config.yaml
norm_place: "pre"
qk_norm: true
bias: "all"
tie_embeddings: false
init_std_qkv: 0.0543
init_std_up: 0.0543
optimizer: "muon"
lr_mult_o: 1.03
decay_fraction: 0.694
seq_len: 256
steps: 6919
Each number is 128 + 24 x the weight over its row's rms, rounded and kept within 0 to 255. Layers, rows and columns count from 0. Numbers have three digits each. The size before them is the row's rms in percent of the matrix's.

# layer 3 attention value, 64x64, rms 0.178, rows 43-63, columns 0-63
094:096154187151180101134160144143097109098100159095112121114100128161123143164103118139120090147153148140099141108103141124130147122139118116180135161162128123157103137114106121099158146120139103
121:148110084120148167146158106124118148151152120126096129111141127167115109114161124089090110118146132115142112130136116140129144077136153102161127145125124107109146173078129164186134095169142110
101:068138128111134143135132154132114122105080167102111078153149098114146146103159114146095151150102178138155119104095122119093141123143140124120152139145148135123128186172127159144116118157117130
095:129083113177106104138082128157093132132121139113094109123112162146117120184143131166124151119172114136145111128139163125084118093167100068151126118128144152155133123121142152155127123135111113
102:104138109097168076130154113154106104124151133137103116104113175101119119152109129133124127118103172125144123119159107169142123131159094124077151151096133128113145148100138178106094110092156122
108:139110118118098118137141039136078096133130093133120141125107168107123125123127100116106124132128144102119176135128106162152117130127161107133154109140160090154116162114094121161125133133172106
117:186162121153098150105142154166118119133126130109147143098149140126121138100138124145103091116165146125143150147121092089096132159148162087134116129140124098139115077149175116085107137158125146
078:127116136095155129134136130152119137162124113121142107156135112129126113155086172143104145111175133098100127154133081137114158138134154060122104070148106105129123164136110092128102086122141147
087:109140097113108119137126110110127138122126135113149145110193082120131135140129155110131117135136136144129126096151096172118112148142159220110082100130122081119140114114129121117140084148109146
114:161188108165112106094128089140098147107162113118119170121143112155161166150152090118152136131122147146107124117131097123140113127150115133110141118110096127193174108151133145161124112135109115
098:136116156127106111153111142133163079145145146126114107100161108098115100163124116175126115121139145136138140178135132110100107140120071148109139164162100092100130108129109112135125126090066127
094:120148134095131127104147092134103144152125152080151157144132118122126144098103127163108176099180105151109100133133112139147135114091167128181140154095116106152165104127161114120139150141110163
099:109124124162153113120104129088186117111100105117142150163122137115071130136129116179139108143121092118158154131096172115141098148160140133138081098136137130110153095099141103160139106128144140
115:141116126131149131129088121120138166134131134156097148141114134079151123108106120126116165149127116093102190213090123140161115142147090126142130124135141103149117149136141096158125121125119082
100:089132118080100135134097164153130097122138131143162100112113125123143145114097144103135137104162099157126069097126170128135134199122149119123116100131145124180102093153127117122149123141122135
092:158130161141108110131139124090127115132122115130098125180128131095109114126144144199152131139090117134095104133164147157110100137126137126122128162134113160099170132094097089115103157080152131
096:125160122090116144144145112099097164121087141141145177104072086141124130107115107124125136114159161120164157139118157141122159124157141142131084155140143090138162150097102125154162147142121108
093:144117125134143143098087145125143097143070122127184109146142163185124118163098124124110113148109093117101108139161109121139136129117094134125136119121121108109176157142085180136164136136150129
095:116122150106118134128166102095128100153181133155128144123149109125118138078131128135141116105140091179126149147126098118143122136118117084128104115136132139139093159139106169086178082113174126
092:111117115151131140116135120125116150097129098156149066150090149119175125134157128103112135126140156160140153149173139153164109178099117123111114129142175115100136105119122137143094177093114107
107:116146176153101131172115110177141105129109118132149144129119144132117117148139099143154099148102135175091095153105129165156151125112114084106160087125093123145123121138140114088121173154108112
# layer 3 attention output (transposed), 64x64, rms 0.154, rows 43-63, columns 0-63
090:136123114141126152098128146158142122104146102138118150101155067140165121170126134088154126135137138181149138098141121132114129085128132125104149146109144167124089129108143089112058128156146122
123:084136117110161159148140143133160180133119176131151101118114189101117116123112130123130125146161133117139128097123063125117117146092142089184110134103090101119147156123123148108122128132122131
098:154118124142102114140128151152141114145147139124157101150173173082127151166112128112128110124148132144122138184118105124129141132168137086126133075151094137091119134099115084151082107138104111
091:169139123143163109143100172153150162175152136108141084132137095125109139141129100153154087141110150126106093123145110113197132146110114132113132160124131114109119095130122093101093117102149114
103:155155096114138107136115139151119142157115158125160115122150111103168145116142106105085132103162104146152109146136111154126107145123150147088156123072142137083146127090092180120128121090160133
105:075141128138130089152076135142136138156135155108150139137131171095164104064120134120154112119149127161170151106146087153143082095111108117126149153121119129137124107134153117121115122140106163
121:109110129124156134166131122087131108104127089114109126064110128145106115160138094144151158098145136089184120138118103123106171139163132140135125162138126198110118102134140138153119122117113147
077:092107093180117129124137117166133137125120108131177107139153144124125128133119093142165096114099134063182106109134141119114081138111129101140128148138120131100111150104133160167158154158141118
081:136122151140101165118133100127100161097114132143124157140124124121117099177105105133143130111133067137143121165148074101131110081093157127168125094138107139169182129142111139129153150130124130
103:109139117116136178163078189133146139116123163106103130127135122111141097143149135165119128091180099127110087125125116111120104097136142143141097131172137116131140091155131118087113137158105159
098:173137156108142112107183092129162140147135105083052113102146110134129102138129106125137137142100125123156138170125113094174131130130122136128125097128160110110124083153147127144114112146160147
092:102130103115144177156159145089085103120103139134192160125178137160130090151114096135148124086112117164102123131121121116088126154120130094141145141141123107079145103136130123141146147141134121
092:147123150108113119148150069060088110153149155087137142140119121141135116166097169115163144119122143122139102108195116139127158105107109145121128101118152120146121117137105157148105133120157119
107:140147177148082117130129099155106097169123168124089130112134170112173111111119138153127108135144153095128113124121124136150098129125103155177135118126107101103142095105166133144159122149087093
105:124130118163076179092126117120098104114123087165139151174140126158105139141119103143135174139108137101106129134150117122132117158129114131081110145127113094122121102134141124131128166093177176
092:121144106096170084131125097147125113153136127113135118174143084116119141107153159105117083124119117134126127147108172109120133118139094114120156155136147168155089140170087156146136089135163098
097:114162123170124113138132149161147127083108158119122176104198156103136125124114145114142143132106134155143081098134086115083137114090152110140122133133094108101118127151133145159099154141110124
099:115122130125120122112106122173164166163158082101164149163098095146134101108087146153136176112102132133103149125106149139112120126139131120158097143108140086137120170123124134143079144116090142
101:097196116166112149089140127104131141138102094146133132090124153126124103119153132105145140124162130132126114177150095183096098114137102080137141119152158120142124107108137173103107137121128132
091:096117158148153155115109123128078130093154115138127106126083132137130140041134167134131101154157149151157146139108149102116143141156141157090128116111137146098106121167124143120123129104156108
109:115108110149132125139117132116196099127120104131143110081117124131125165115146150124105146107071099157108174119164159088127131129165087151086160163144133125133127135148143092151110122120127138
# layer 3 MLP up, 192x64, rms 0.317, rows 0-85, columns 0-63
109:160137125126097087137093151097117174165145123167114131138155125126072128160108103116126126096092111107099119128127141145105162089157166103107091099114112103090118128127102123139119132126128087
091:155059154113128088143119155135135099148147136178161183137160164084115132133142133141158131141126131166125130112107132127142131152170163126157114120154124126088150143131146130113134174126121102
114:148113163141104151110126144128149129127088088181147122106132147110166144113111117138156169104111101100127138114120128134111135184118108174148110153107169102108152125115099124067145124122108153
085:097176134089163134135152126159146138150140090141091152123134138167074144147140083110137102091133135120107147120098143155161153112149122162134133144143107108154136109165124085123098102145141103
102:116111125112130095088094119116111149167085133135142124113097118168103128088113106100111094132123154169158099112092132126110119170137145127122144075133099153152089145119122132089167140108103117
108:135144130105102111112123110096131141103119098138140109156103119122134132089137127145130131148138144130126117114121168154144067166158139081080102147062098101138130160142128151092129117137076142
112:125119174156185106119173104115146128094144102098139111133087117149122149120112126109117146120113112080120094140121134128127097107175125118145111166120157109084092139095143093136125083114133140
088:130124134125119141158117128161148121124139091168099091182122133129092125124184122089079110194123153136157130135110091154100144110113122119087114113166129115132134104152125131141140140124091117
100:127111162130125119137160126150118121124114081127115110102154154088128141095131140103092190144123142069129131122122157119175144105077095117124089145153137116078114134145122134136151141152097144
115:122131131114173145147150111131095121170141121124125130154092128124115139090119168092123093144119161118121165126069120155104130153130121131087129161172177131133111121172135129083146140147095119
112:098130160147105102139138111112146122125153167164116123123083136114148140114166152095134112137126111136143121128130119116129092098146134147146098132158144148154202110139153084165090081153122101
116:136107157107081142153164102137074146162139154169133124160147121108147099117113152143179130172087178138101132142139151139112122117133078144125131112139101127152090110145125109132139138158131123
102:157152117149144152169127125085140165165160113153129157123094133109115142098132127132119124149158080143131147164135165132130142136174096128160160141155130093101130125103099146105093104151104168
055:166129123160164156134162140144139142132130153143154108158149148161128136154153131117160173166141189149122123156136144161148120158141132134161147138151134110184168110144154126136147121106103165
086:137091114147163133150140142142105107148129095132102095095136106119088132111170106130144128143098119114146105098121094106176162114142144185114143155100144083133139094146104122104168109142116102
102:118074087134093118102145094139149149140122128153181138151153137123103121108119140132165130101130121151100100112096137139124190113099124120104110115145146150172125089106094131127100144119125080
109:110113104154106112118143115162140140145166134126135067133128155149111141102126129146164129077149114125092126122085082107113162127136089098165173100138142134113148159130126131142140079147132157
074:092110151122144113116151091092109146096170137140159114095117130103115121107112125144142139158076094135141171098127114141116125144121123162129170186106141126110158114106131134144098076111095129
115:172114114140137183138139151088111123151120179164094102138104166167201124134129082117086155128102156147148138111147125132122152144143134114141139112137097125151119123147128135113134108155118131
103:119170125133147091081143145110101104104116131121132137123102165112130114133148140119132100159148143121099141122125126129071127063093115134115082150148080150131136134151114096161143099106103165
101:097116094143108097146120166150174175147149115168152141110091156085100148150121136060095149096142131114129112161133121157140143087091130129100120136123147118114112121120109109135145108133138147
085:148103170091085176109120114125135115171115092115108103143107147090147128160148119148107180157108128135095123111118119148124103099132151178139122148117136149151164104153094099134128117119102101
105:144092101163110157118116151155123142160128111129142160183112118103123095151113132120128140125095137130171114173131128156071114107170155175168103130151110092124145105120147129138121125165123117
107:161158104082119120115112151126124128109099093161110152140129157084113120151142125178124109148137119101092153117112165108108154091120084092146118160102115127135115132169149113072137119152126122
080:118097101153173175083100159108113134146130120147115117158129148170148130161105095131148098133141150100145167101113113159077131133192115122106126101124115112121121109100133110102115129125102133
096:104071117128168122129096145124115168147096102143123136143126106101101127154146085153143114121125130103102065110092109141156136117112164113139134096114126118122101125121117118108067110127084102
111:169099088132116094116177101137122116109105109136107124131110090140134168124122164138112158149134103147090083135138158158106150131088111121080161148126141140103179119128131152111126116157098132
113:116154162130118108092136156110092101129092160126131110144114139129101177177105123118142125138144136142157132096108158112128160117112142152114086158093143064139075132156124126126141140156106113
096:141166109149123134100122118139126128118161114162137162166100106105148129122120134112185128138143129114109133182100154129084151118149135135148195119182133139107152138157110120103109101102137101
112:128101124146090119116139085089144130166120141137146083147159136146088103118136111105132139103110133176126156092131106106089116130121172114153122113129100166097092144137176125145123081117144130
102:168108141158144166127109126088150113129145128108151108152106147116097111139148114158106153117160112169141122129165121146102157121166123142083154102151091106142121109145114162181097086122123146
107:175180115098123163089116147111126095138123088124123116109096140136141136138159124132109149124118109170110107117086095109108163144156130114087140107157134124163174137133167148145126093151105143
092:144145164136116115141151166175141177142109160136131078125184132145113106129134133134140153162164159124150139136118183134142111138131135096141159081141127095123115110132130117118160108144172157
109:157116160117132109055156148120167133128144114098118121118107116127106116140105092125082109140168140110163134120070120151133080087123120113128135114160154099103124119137169125127134167121143131
104:135099097159141108144139159141088164128154121133121130120123133081125148118139160147161098189132101142116115143104154155115124101176174088147152100149135129140109125128130108156154112163089115
104:120094155111147129153120136110143130138098178133120087125140137108146125128142133078106161151174119124143140140084135128132132094097174136155170094153128111071125105136149104097137097131107159
099:155097139121101139133099080129125125125127156161125132130141115142080125087134148095126122132090140141107133099087128137094082176156114152118063116135100138139121099127175121132099116157108112
096:084121110145129113079111121148126110099150112145129084110088124098110141167124104161180088147117154135136131099122111110130133126164154163155112117089146095158137142133129128104143118168134175
103:165142114129125097146135147131116120149142121125088083176119121102133121142105162123160154090090152106173096118131131110114100147163110099119132117149137117123106164137129128131123064185146147
100:101162153127103148106142103110127160121097126113155134131104123111131131122141144119145124188143108128104141089135144193164121104115149111133146177138159148108135082111130136116105099136069102
095:138135078127145162098108115139141145164098165174151101142126146165116166126106126121140095123132139117121154147132093175104136138181135141148113125130097115133146164130169137068141140154125137
106:117126155160079120127112117120144155119089118147113153146153141103118160070081133112135139107107141154094109141104144116166107125123095129114109137129160110071152081151125115156124146106108161
102:161147134112134113145136144147153159137108107143108103132085127125118096139148116113098100105133105137082104112093134115162141152126161177148144143115137128111154130165143123138106045097130089
086:132098133137113132136140128121101133121124133108167173111090187071173125099120128117102125121151149134144101090122114113131100074132116125121157117123118148146125143109143182139117084110081115
082:145137110111096106125104120116119105109094161134138125160100140081151162124122105160108100143107117123119118126115151149134095160158160101107115167102155106122171145136173149081132074126126102
090:125155142138142133132128133126188131128132119133189159162157185109152112131113129148111168166109129172115117148142115137114111115115155081178100089114121075120110119119122143128134122134127159
095:120090211133154114139141134131155081119168136165096130116130158127119136106127138117106126136136151116093145112115121145192145109105110091116126074089101129113123139122104126147161119132128129
104:151146088125173132099168106121126128109132128149120116104066152098125133127124126129107124134109148160142105169141144161146128118137142122084145172148140102157166159172157156132111154141101167
103:139063112104128133125155127115112108083110146147097076149119145071141093105156108124094160173126125097105109114180121128140157100159106134136132146115146147102129143140148123114130130099137112
096:140123129120126120119090136148090158165105137173141159095145126094131135124143164095079159169071156127100150123112161078115118147136117126135116126143098104122143127123107118094104138168106117
092:121138116127119153123152104099146176133137148106162178121137124126143162061157088138126113139135178111110121162113154149136159093147146159148137106182144103118145110117150147137113098129108124
092:155103163123141103144126084126106113148139172144108093123109122173111080177083118155119117114068143105118126125116131125122158107101132143187131137128100135159119105155124130110101132153122122
100:142119090143103168095141125145141072142154127119113143145108134095141150087154122103108137089125127168125112111078113199128136148098117116119156140154133075159153115133122125122102130142119136
115:144144148131132107081083111133134142121139115106121158107101132115138156129091095161112144107093178113141113090161167120140091113159109134144172137145104128119144105150136116152171161149087145
107:119148154131130139114101162146130111120144080122119143155109150155109124139128104088132110145154127158111114074097147108134118141125095161156120116159074150135144102161188100140131101089136098
100:101075116121122124122189118106103147125152127158120116158139113113110118164129132116105130176140145148165139135142123130125106130153136144104104123111119049086121118152072160135105138107110124
103:165136100138129150149188188107144133123143124164138124135133149093144133102076162142098133094144123111128168153131151138131124106137157143106115119113129123179141094141115129093169107150123160
102:103124124166117090149100130103133105111125062152135124161130111114133152111115139156114141111099160130115107075146163153119149160135092130122095152121131126132128119096117077148112163142097177
113:086136136099122114094152154151130123144146140127140117125123120127118133096141126088115126152117155127116156121085113118086115117146118113126170094128151147181103094165153061127131094128113185
107:110129110151151088088123163122164151078107093140098148107112141079133146138118120115131160136143146142129106095119075150122140139172104142126060113113118141093153135136125106122135135097107128
096:117130172098136178113121123109121094198124141154178159117140123128163131120124078168152155145176145103145123112117094139181114116124136147139159130158134130153119113148117121113135111137137134
108:142102127164110132121134130173086099133128119143143162103131191125155123154125149106089111119110152177087104100118141133122116131166112115144180151142087132111118097087131108126116156131108139
061:170088131112141152119145103104111141153124127152157077152160088092114159122147170152160183160181127145138140144132129136163130124107122130131142094138146113117125138149127095090116125114165127
107:122126176119108142130100085101121114138168107128140129133142132156163135130100123174139105146094167145115090118141144154165135153124106101120080140187128095123117116184136156140126111143125152
099:171119092104082118130130149119124105151143108113158168139165166183137132151101124111159133126106180145154142127128141155103151104119056135146117128135114109110123111137133151099135138099107147
082:131123142144110142151135125127099133090146160146129121129120183189126097113101087116122136174142153138098115081169086141095126148156100137164139143156125135147099118119166095136110134115137105
096:139138120165120151122148148113132077176113114104131127142155164148106130145146087127139141104062150155135120126149122175116172105113136135129111120153148121092153128088137182142133110165124119
113:088125129175104157120118107138088135134134123173145089131116142115100202130130123132127133147131135161132147107096159153126157123111138112110121149107100104174117153148114157121179130131124080
092:149076133133151135141149121093136099123143108154082115157124137147151138132122135090113172159158145128137134114120120082121112121109096133151125079113125147119153140149145104056149099101131171
108:144109148121116148129094118090128109121094179169167131127129151147107069128122084203120147135142115133135144104145121136121149134151143130128108154149117142131092088168130110146147146158149112
095:166136109140151112100103130129082119144085179148125159101113156131110127122142125161124163087130131139125105122124117098118109125110127185155145155105156133091166149080136144129167102159117132
105:097129148134147148133103131129139168089154111140160117132164137112119123107104112110146153160134107172086079155113163132184142118169188130128164142129164123142141115147113150131152107138143128
114:158128098154137128134149078108127153106148161144157129094122151139116110140072132095108163129127152148106109107148113168109149144114103157149143190122132132142123137095091115129153154164103158
101:103122144166120147136131170149111124149131128183146098126113085136123120113134133132131152146131096140166119109124146110141142089140146153161182158108133140127094091109152113122077098160169164
110:079112087139119099094114111120088164108150125153109172145121131093128148135090130141167127129108109151115072093139121111142143120146111106102083113159107114110152142142135155116108105119092096
104:122083111112128086127107086124107106100132155147148110126159099104086138144114135130154136127142171161132139087119105148169103129125148159183118176165117157115147155129108119134148147142100114
089:169100076202084128098161133116120146149136149164124140135163116109137128114120086123168155128127127171142131147117119124114109137163131111081145140121136110111095142154151108130093137121106116
092:138126123116137130114127146113122132155129125113146104155119068086108121132146135167118113101080126132168121127173181137127132101161102094097150146091128075112127122143112114085116113132159167
114:145160097152124084137139145137112133139147111158132105130116090130142145103152116076163127116092083151113096111119162103094195125158159151128164146172134112103127133137103115127129120138114148
102:130115153185139114127149073142163159112160111153109117133102099107106112100090171113112131100146096133135122094109122107138133129174115146153144131117156141165128162130127146158153077141149117
108:137124110092135118129104071111125154114128133152135179133111155120120150130116138150133136198110126169103153130146105117106121104119136168150095126126131127133148089135160103117095103194102130
094:105124115139102125119089104124139156158158134117145137109195139137111143117113142118108157092130128134080118137083138145097169112153120093110155095132116112119122123108160131100070085106104110
075:131110154160141181163113131141128132132142095145128136138149183134125146133111127147131176170146158152145102153113137164146128168143146128170132133174110098120144136152118163119184143162131149
104:147108122145135102146108127101130124105139186135139078107110130139086116096102162116138103119128125132087114125155151134119073071110117074069130116121142095138110104124130125143142111137101131
114:095139160143089105141140140117164139135165121171098131101131164156144128105122141110114079152113150130148109119079152109157104114137095098094177106139108122140100089119098113148149109107137113
095:163153159083188119122105089148129108186149131114177140146133109164140111120112144128094139111158144141130108150133126137084108136113132137120115117158118127116154103146135086119112130141090177
# layer 3 MLP down (transposed), 192x64, rms 0.185, rows 0-85, columns 0-63
111:094156134109114103177149148150102099137162144132125138102136104121128143169159121093124141099146094091130157137129097157093118086098144100100124139125153170155133079145165106148117143121131145
096:132107144134137115113142162095143106170102123192186149134157135134143108126145113112154125097094088152129142131138133138102118157155192119160107108141121098092107115100111115110114105112113138
112:100123115157127088123104162189118111115134153119125133163142114144091138163103130104112096119131169137104099141149111089117096129112140114113106097161102134146153122137139104172142166129180155
079:099102105097113111140148169144117116133146137110101108158117147118119113148100119128139172124110149117138147128149144051145106103167153147118146094133144154124138139146114193115163100133089108
105:127133115106118132107143141114122101153112132119107130114132159157132115143157094127094094106107107151134132114091094108081180155122159162152131104156099162149077138119148183148166143132110142
118:092149127095141128132118158177101121116070163105124102112102125134148143053143128130137128137146152128130100137168153120151144127158138123091137104149087112148132168127079134157124142118139126
106:138125121106087100114120089132182159161142122107126141125088121128118153160120160128089153138134085107152175113112137109109112143098129145114127122166178187101153123137111125137133094120119153
083:134152144131143123162086135167129139138122109118141164158117096112109130171175134082120153137096115138124130110095086093081140109119095136088169168138116147132104169111127112152113115139135140
100:101128133137078183161108125157124110100126104128169130137142096126141123085113139123123112138151150165126088162101106127165139146107111159115137145154146165135069136135120165082117113118128116
115:146116107121133131176132131134134135148117110061135144102194088118129114137148133163144112187121090108123132142118085160119153151105135105084070122125137111133136157131122152135131146135118133
112:136062162118137078128128156150108105157117140087146162114145109143150124084112092134121156131137133157127137169133109116124154126100141108159156121129100143105133138141078146084105123160159134
114:112103149142139123154125152150168085168157126146109152124137145099128111108080129161142146089137160104124126132103147111121137120121115151126132110158165137095133182086072091140102131104111151
108:121100111128137108142125161112111127144186160154127137111119087113110108161120135151113109117168108092146146127123157101113151134170140131095097118175134113114111099116118119131156164180070122
055:124134163126138116039165113143121121161125117176141088144080134153123120084142122142112161150142169151115117135133128156134122104083093130144135113142154087106143107137133140119145134130110134
081:144144096114125137166122143105111107133148155115155173139160162154112114131155114175114126102115087098132139153187086107107121150153138076141094116119144120110104089138126141123158110134096132
096:125091133091114157167131138103090167174104109114146158137090081162162136149113137104147142153105128153106154098120150136114133155120123138135151116166087106071143147131120119104138107115132140
118:101165147115117112135119165136164115105167154091147148099137110123090158137152132128088138124146125136073086120125114151145157131090123126117122104103140115163119132120126156063124150129173156
074:126143170114084106119149134102089119160133095181078112137116120116141102136159127155108104128151129104141133153096094125117150125128172100128128085110153119144137110136123159111146161122189146
110:097129123139126112189132112123083122098125157112130138108122176123165148148163109152091139110118152152094100091138189120111145155110144131110122153174097122131081150136125122104132123110142131
098:111122117125089120118106126180091136120126140159137119114160137151117150147079086100135136148118109083119143169123129116134137149116160116152178148109136170133126140114134086120135181073121120
100:116095144132151066092152135139118139158147121115097119148132111085131137185130086130144125121120127113195148125154159165151093157137116101140127075106124124115120128160131147118131113140146101
089:126156097138109061116137135105123147149118119103103120102141106109124177153090145080138154122155138119132177153102127144123142159131081149166131115139125120079142112130153091143117143139162139
093:098125121155126123154112109131125052109127126120132142141176111089143103084125111145138100104151169110145115114083126128107107120173155157152118129173145153146127123101111115151175130133154140
108:124115122135105104109112068141110123121124185133153118134154142155115143207139162120132076071123098138103135122126138153104097130158146090143116152127102121149134123116147133128124155118153139
074:105138103172070121127121132150117122107177109132132132085098135137099122107113133111109106151138114112134184139176167113120130152162096162133159098143136094141117123083155131129134107165135138
088:134129099135105169168121092121111187190134167133125150115135163150145120113070119104133135109099129163117108131160121155099124115079082124128160108117117138108148107129142114147118120124130137
104:101130104146156121138141172136096122102158158105129127148132139126127136103132122137155191114106092107132121145137094094122078131155089141189117110134110144140096120110166120141121109151098173
107:104106153122109115147109100077127075110143106121101151110140181146137100053121158126104154150114134167133143134130140110110107125142127130176123138127168170146123145150124153105146122131119103
103:140141135148146081091133064069139176134132119130117137123109121161100147142150115164133094108114124127158149122165106180107132158105088119118150149136120129134134151171138107095125140107132124
110:110173107155101108154129127124131154085114142149125114084096139153128174128136134148131134105135178113097136137152138133140124121126162086109150154183105101130090133139082135085140118094138110
111:143132131090135198143145120116164121096128146132119134158153118128123153219125125132131134131128077137146099125084134098093125119133146134131125119101109083142134125114145099129138135084140153
110:096120147111152168197145118170133129107111119132154114144137130104131138130122147128133110126103110114136154150100122144153105143097136049148128099110082133141082151104139123099128169122144147
090:129140142135107086085134128135118134108147113104199082133121136117144136101120153145120108095148146141091139145122144112112125159118154146194109134137139108098133126119165123153138165118083082
107:100108141140138179164094099139122136112140153145145145156141088150142117144116126167098141153128151130126111122161124121162118135141101143077125103080112138081150102112146152123148132119085073
107:133095138145156166180137166143126124111151128136090139077114149111126176146082145121159115117112123143133104131073119136124157154138145077129107095118130143136091149077137145132148127124111130
109:158115129068128122122121121072160128108116123137150128142153075135137143168134160155107140138135146097168114144155144151099156084108141127101135125166135118076105132159134133119095148129112097
103:136143147145159110139115130135165083133148124147143150112179124109110140097141132112137096173105112110133144123123136140115086142150143174154061096124135082122141071124156121090122120139135139
096:136154147130120140115103115152127127119084097105112137117147136144129090127144117112117139144112177107181098129203138186154115101138111107123108109100143147115068157111119133130115147155126122
103:129130078125095113163131118121115124146157094135109140136147162136145148129085155065161158109141121114172133126098082132109087126139140127151109128145154118161150169136123122098098145160139094
103:139154154131129099092116167130109095145141120135105109164122170133160148175102133073147103135113123117119116130143152157130114120090121135124127081122098110126115168087122101115162147140182153
095:114112176178084110140115137178099149118147099102127130152135113124166120141145059128125126146134112133134110113176161099129148094107158120127113123115168114115128131117133154133143137087085142
108:123088125127156112140130170124131107120146117111145150157130142137141096076115117105162139128141162084182113139149107150097138139099122117175143133137155135156076142097067139112144124098124133
121:117127110107119143097112159141126119093152107164159135130148162125152144117150102166107153145116199095102146147098146111132106097152119113136118147125084142134152148101091147113143142118070107
095:117140102112124104116143157150139110122111144126139165154124139110140123210131112140137135123141122117105098143104136109092163135123125106133077088094141139184085125132130079150141163156142112
087:143164131139114181141123124150148149144105116117137122151135152150117110094103107090124094113075147145170085173144134113155118124128138099128085092155164132120096117118141167150091106119128148
086:144111067127151168153136195120141141111124154135095141114093108087132113141154119107145113104139129112151160122158102133132138143112187107108146170115108154137140115106111100125142116126097088
103:093119132105137114131127118151125114085147088098077128108135171122155107078123145134121129106096139106134188131097130150166115124149163125130122143152117145099153155160146115090156152122162152
101:117104119157159147121105112077085138174138116159137101159172141152155125120148141102151161095128097150163111157120126146088120139121092153152160113130090114119115148133120144124076117122105113
101:128141145165122162078118137148142135145151135128148129173119101134140165105145126104118091112110125101123127128159064136101125110104129143127151135093164090162130141082180117115134083145119148
098:123142118108111133108132095135122135077127162126097088101090158118138164108119140165145138140144091153112127140128106218102166102154109127148156150140128125146109133143157116101104122104133134
101:143137116155149124113123123127107138103139128136109095162113116139117150194121070092146118135115149112105096147158106118144173073149113114164133143116156107110126131110183102124154142155121097
085:150138100157062116155122180146128158107098138079110115129145120138114150133121136057117137143133105147140160135141150128083136142136135119084078126145133139138147134098146127097124164145135124
099:125137154145114173116128151174173116184096149153115107094146125155123095143157138116130121131138076146097132093064127115125145119112105141147141116130156101104131109115140088117138134111126168
120:152104168131135097154121121159135101149119099126089134105101178111143119120121127129093129142124117143140144089072171116139099136146088129153134152162150126085152144129158158127101086105146155
099:124113161083123149125086156136138101101136111153160150089150137116151129126133109135153154093127123139120114181138177118140102126136157174111099117163111121100103123107145170153096095126117092
105:079161124139127095127084085120145156167104098154122167131150100133090114139164115136146132111113100112156159131171125119133162128108130069114113119116121131136149096142152104124156151120169139
103:162124117126131146151081123100124157144110138123122095122124096139113126126124176117156153119150131160119121086110136124122111141136086157196082117082145124103131095128159145119157174109153114
097:135136143110102116193094119117121128154113106126164127155105115107105147159146095084172129132120134087128126109135137135050157126116101144169130126110120128112118137133166126122148152104161158
127:097129147111154131133179118147122086157157132109157115127082141133082137093137155142091067123106154153152138143125127120114115131138096117113127118143111116152129135169139086178151132116100164
092:142153144091135159149142152130170122090086152135172091093135125149103111116129106111133129125147154180093142164152154099096139090105100122141131145143108139112124098127102162160116116148129092
092:161100105117137167134087118145162192162110118106121137132119093131107154158141103129149107173120119132134142128155124092111096094143104122108156093136117137111127155130168148107069153123121142
105:139141100107100175100187139182128136146106135149066149130153138112131104144113130099137101123122115162168108135109138135101096137136139150113149092136107119178115132133161125099114099118108152
058:189090127113157127121111116122107169164153097117129109123107098138112156109158114114138157137121101133149108129128101125150110083116131124169122121160162110104160112134155084113142090184144134
114:146117118115127144141167136081114142105154124131119129114140104130128164123077168114110084146145069148154122123114142127111137168131149118134081133143144131138134112146063112153109131188152127
094:151156135176134167185148133115097100163136111102087113126154100093137100099164170114132110136115115106128131110113117121100140084136147167082162135121123123126147089121165127118142132138127154
080:102118157110128113172124140128157082129095180123123118127127123165156100159128131122119142110120069108114129081155152156136138132085146090129128139155106148163120104143091141183129119114133128
092:122135150114146155192097141143099154154126108108161128133083102140122115084109124127142139145129115057116139126147158099167108153123121098112146130114149150128127151147101147110113171138125081
119:094096147133118153118128095121115124137125122101117156124078114129115145132133141192118160101106134147093123119127122148106113131131106133114150186082113158160148165089135162155137155156084119
089:125136077138161123122147116166129165135098134147132108126114174135083106121088116084091121159101118100129152118134096099151114150116148131123147159107125128137133172085129185142113162143125133
107:094122123097093114098114124191120130089128121127164173187114135110103121120145131105122144158157120124113125135115129115168154173115088122109132147141142135132131113110108149147121149064129164
094:106148124146155124123138107111133159115111170120132163128128160122124082087153127130162123148095156109180124114140140134128156111137130127085097128094138088130136172092090147128101074150137157
110:129158170133123120107125132148140150029132143124099122099149127119144148176137081100101128116122114110121145108165108096140130145126134136137091134125123133110113114119158151142111172150174128
116:125126074122127169116170131120108169134138134119135139069154122081147157129109082113098162109088111133152125148134145156093137133105111105142107165116116143107156140144123150160166133142099113
092:099128131134147177103130152106123171161111138112124160097142136095100111112128116179110085111144153135105152148127118132132083117134152142104166139107160067141146135118109166102151114097113140
104:156155162128135166119134105134167110087127084096120158134125108132129134108135141168075142093152126145123117116118142139149122105101102163138109144112123107116117124160150210135081117131123131
101:150122132103125109139152161118188147063091137130141138137143113115096162150102134115121100117113196153076165122136154090136127131157136150127112107124121136138094118101122100141146146121129108
094:142155098103127070119127102109122150119127090136122115106101161096132112132118139182176114146186130112153139125147109105142127134081150100130101123142171124139129160156131135150127156115136080
089:151104110142091159167131115124137170135130148102119149138149130137138112121079117128172141110167100120112128126141058185081089120122110112136114120146136171135107162113138121127110136102148146
117:132148136082106097124156094140111152149061144134101123110102124112124120130122135172131143120131099142141146131127100146087126147117149141184138151106113147137132168120188128160095145118117085
112:126151075107106128115143102139158111115107135149096141142100114119145148108173118074152155083120132122091153138140126146122139080140160141100116127155114181134132092133146169131168142143125102
097:189093103108138072111141098140120132114121096124121093184145129092129139147172124157146122136128129104156156111112131120137120100123151150139121072145159146152129132095098150137160112116146106
094:102175152125128124174119126091165119135147128088075102125170135119133087141147161101161114121104149138098117117154148157153141080126096127088120139129141113125146148143103162115093115133155134
069:082109151130107148092147139156125123117089105114139108143133135080117140114106123138122153111123153146105093112063147166129140112131173124149124159112143137090147132181114175118142120174125136
106:170111135126169127105149148145121158167148171103162154147166068127093143121107115117140107156139142159152095131103138110115127110129095162101144115148092101126129127153104087120109118134111092
113:098111073112138173174131109125109155097111141155082100123115157155168169146130143129136168152101136107141125161121089105118131115106166163143121157106123111116108135115115091132128116151109154
093:080172150137112140115153139151136092109123165096138107110101157137116106144103091139125128075125097169159097146154136127118080143123153145137132097163168103125138148125153086111121153139128133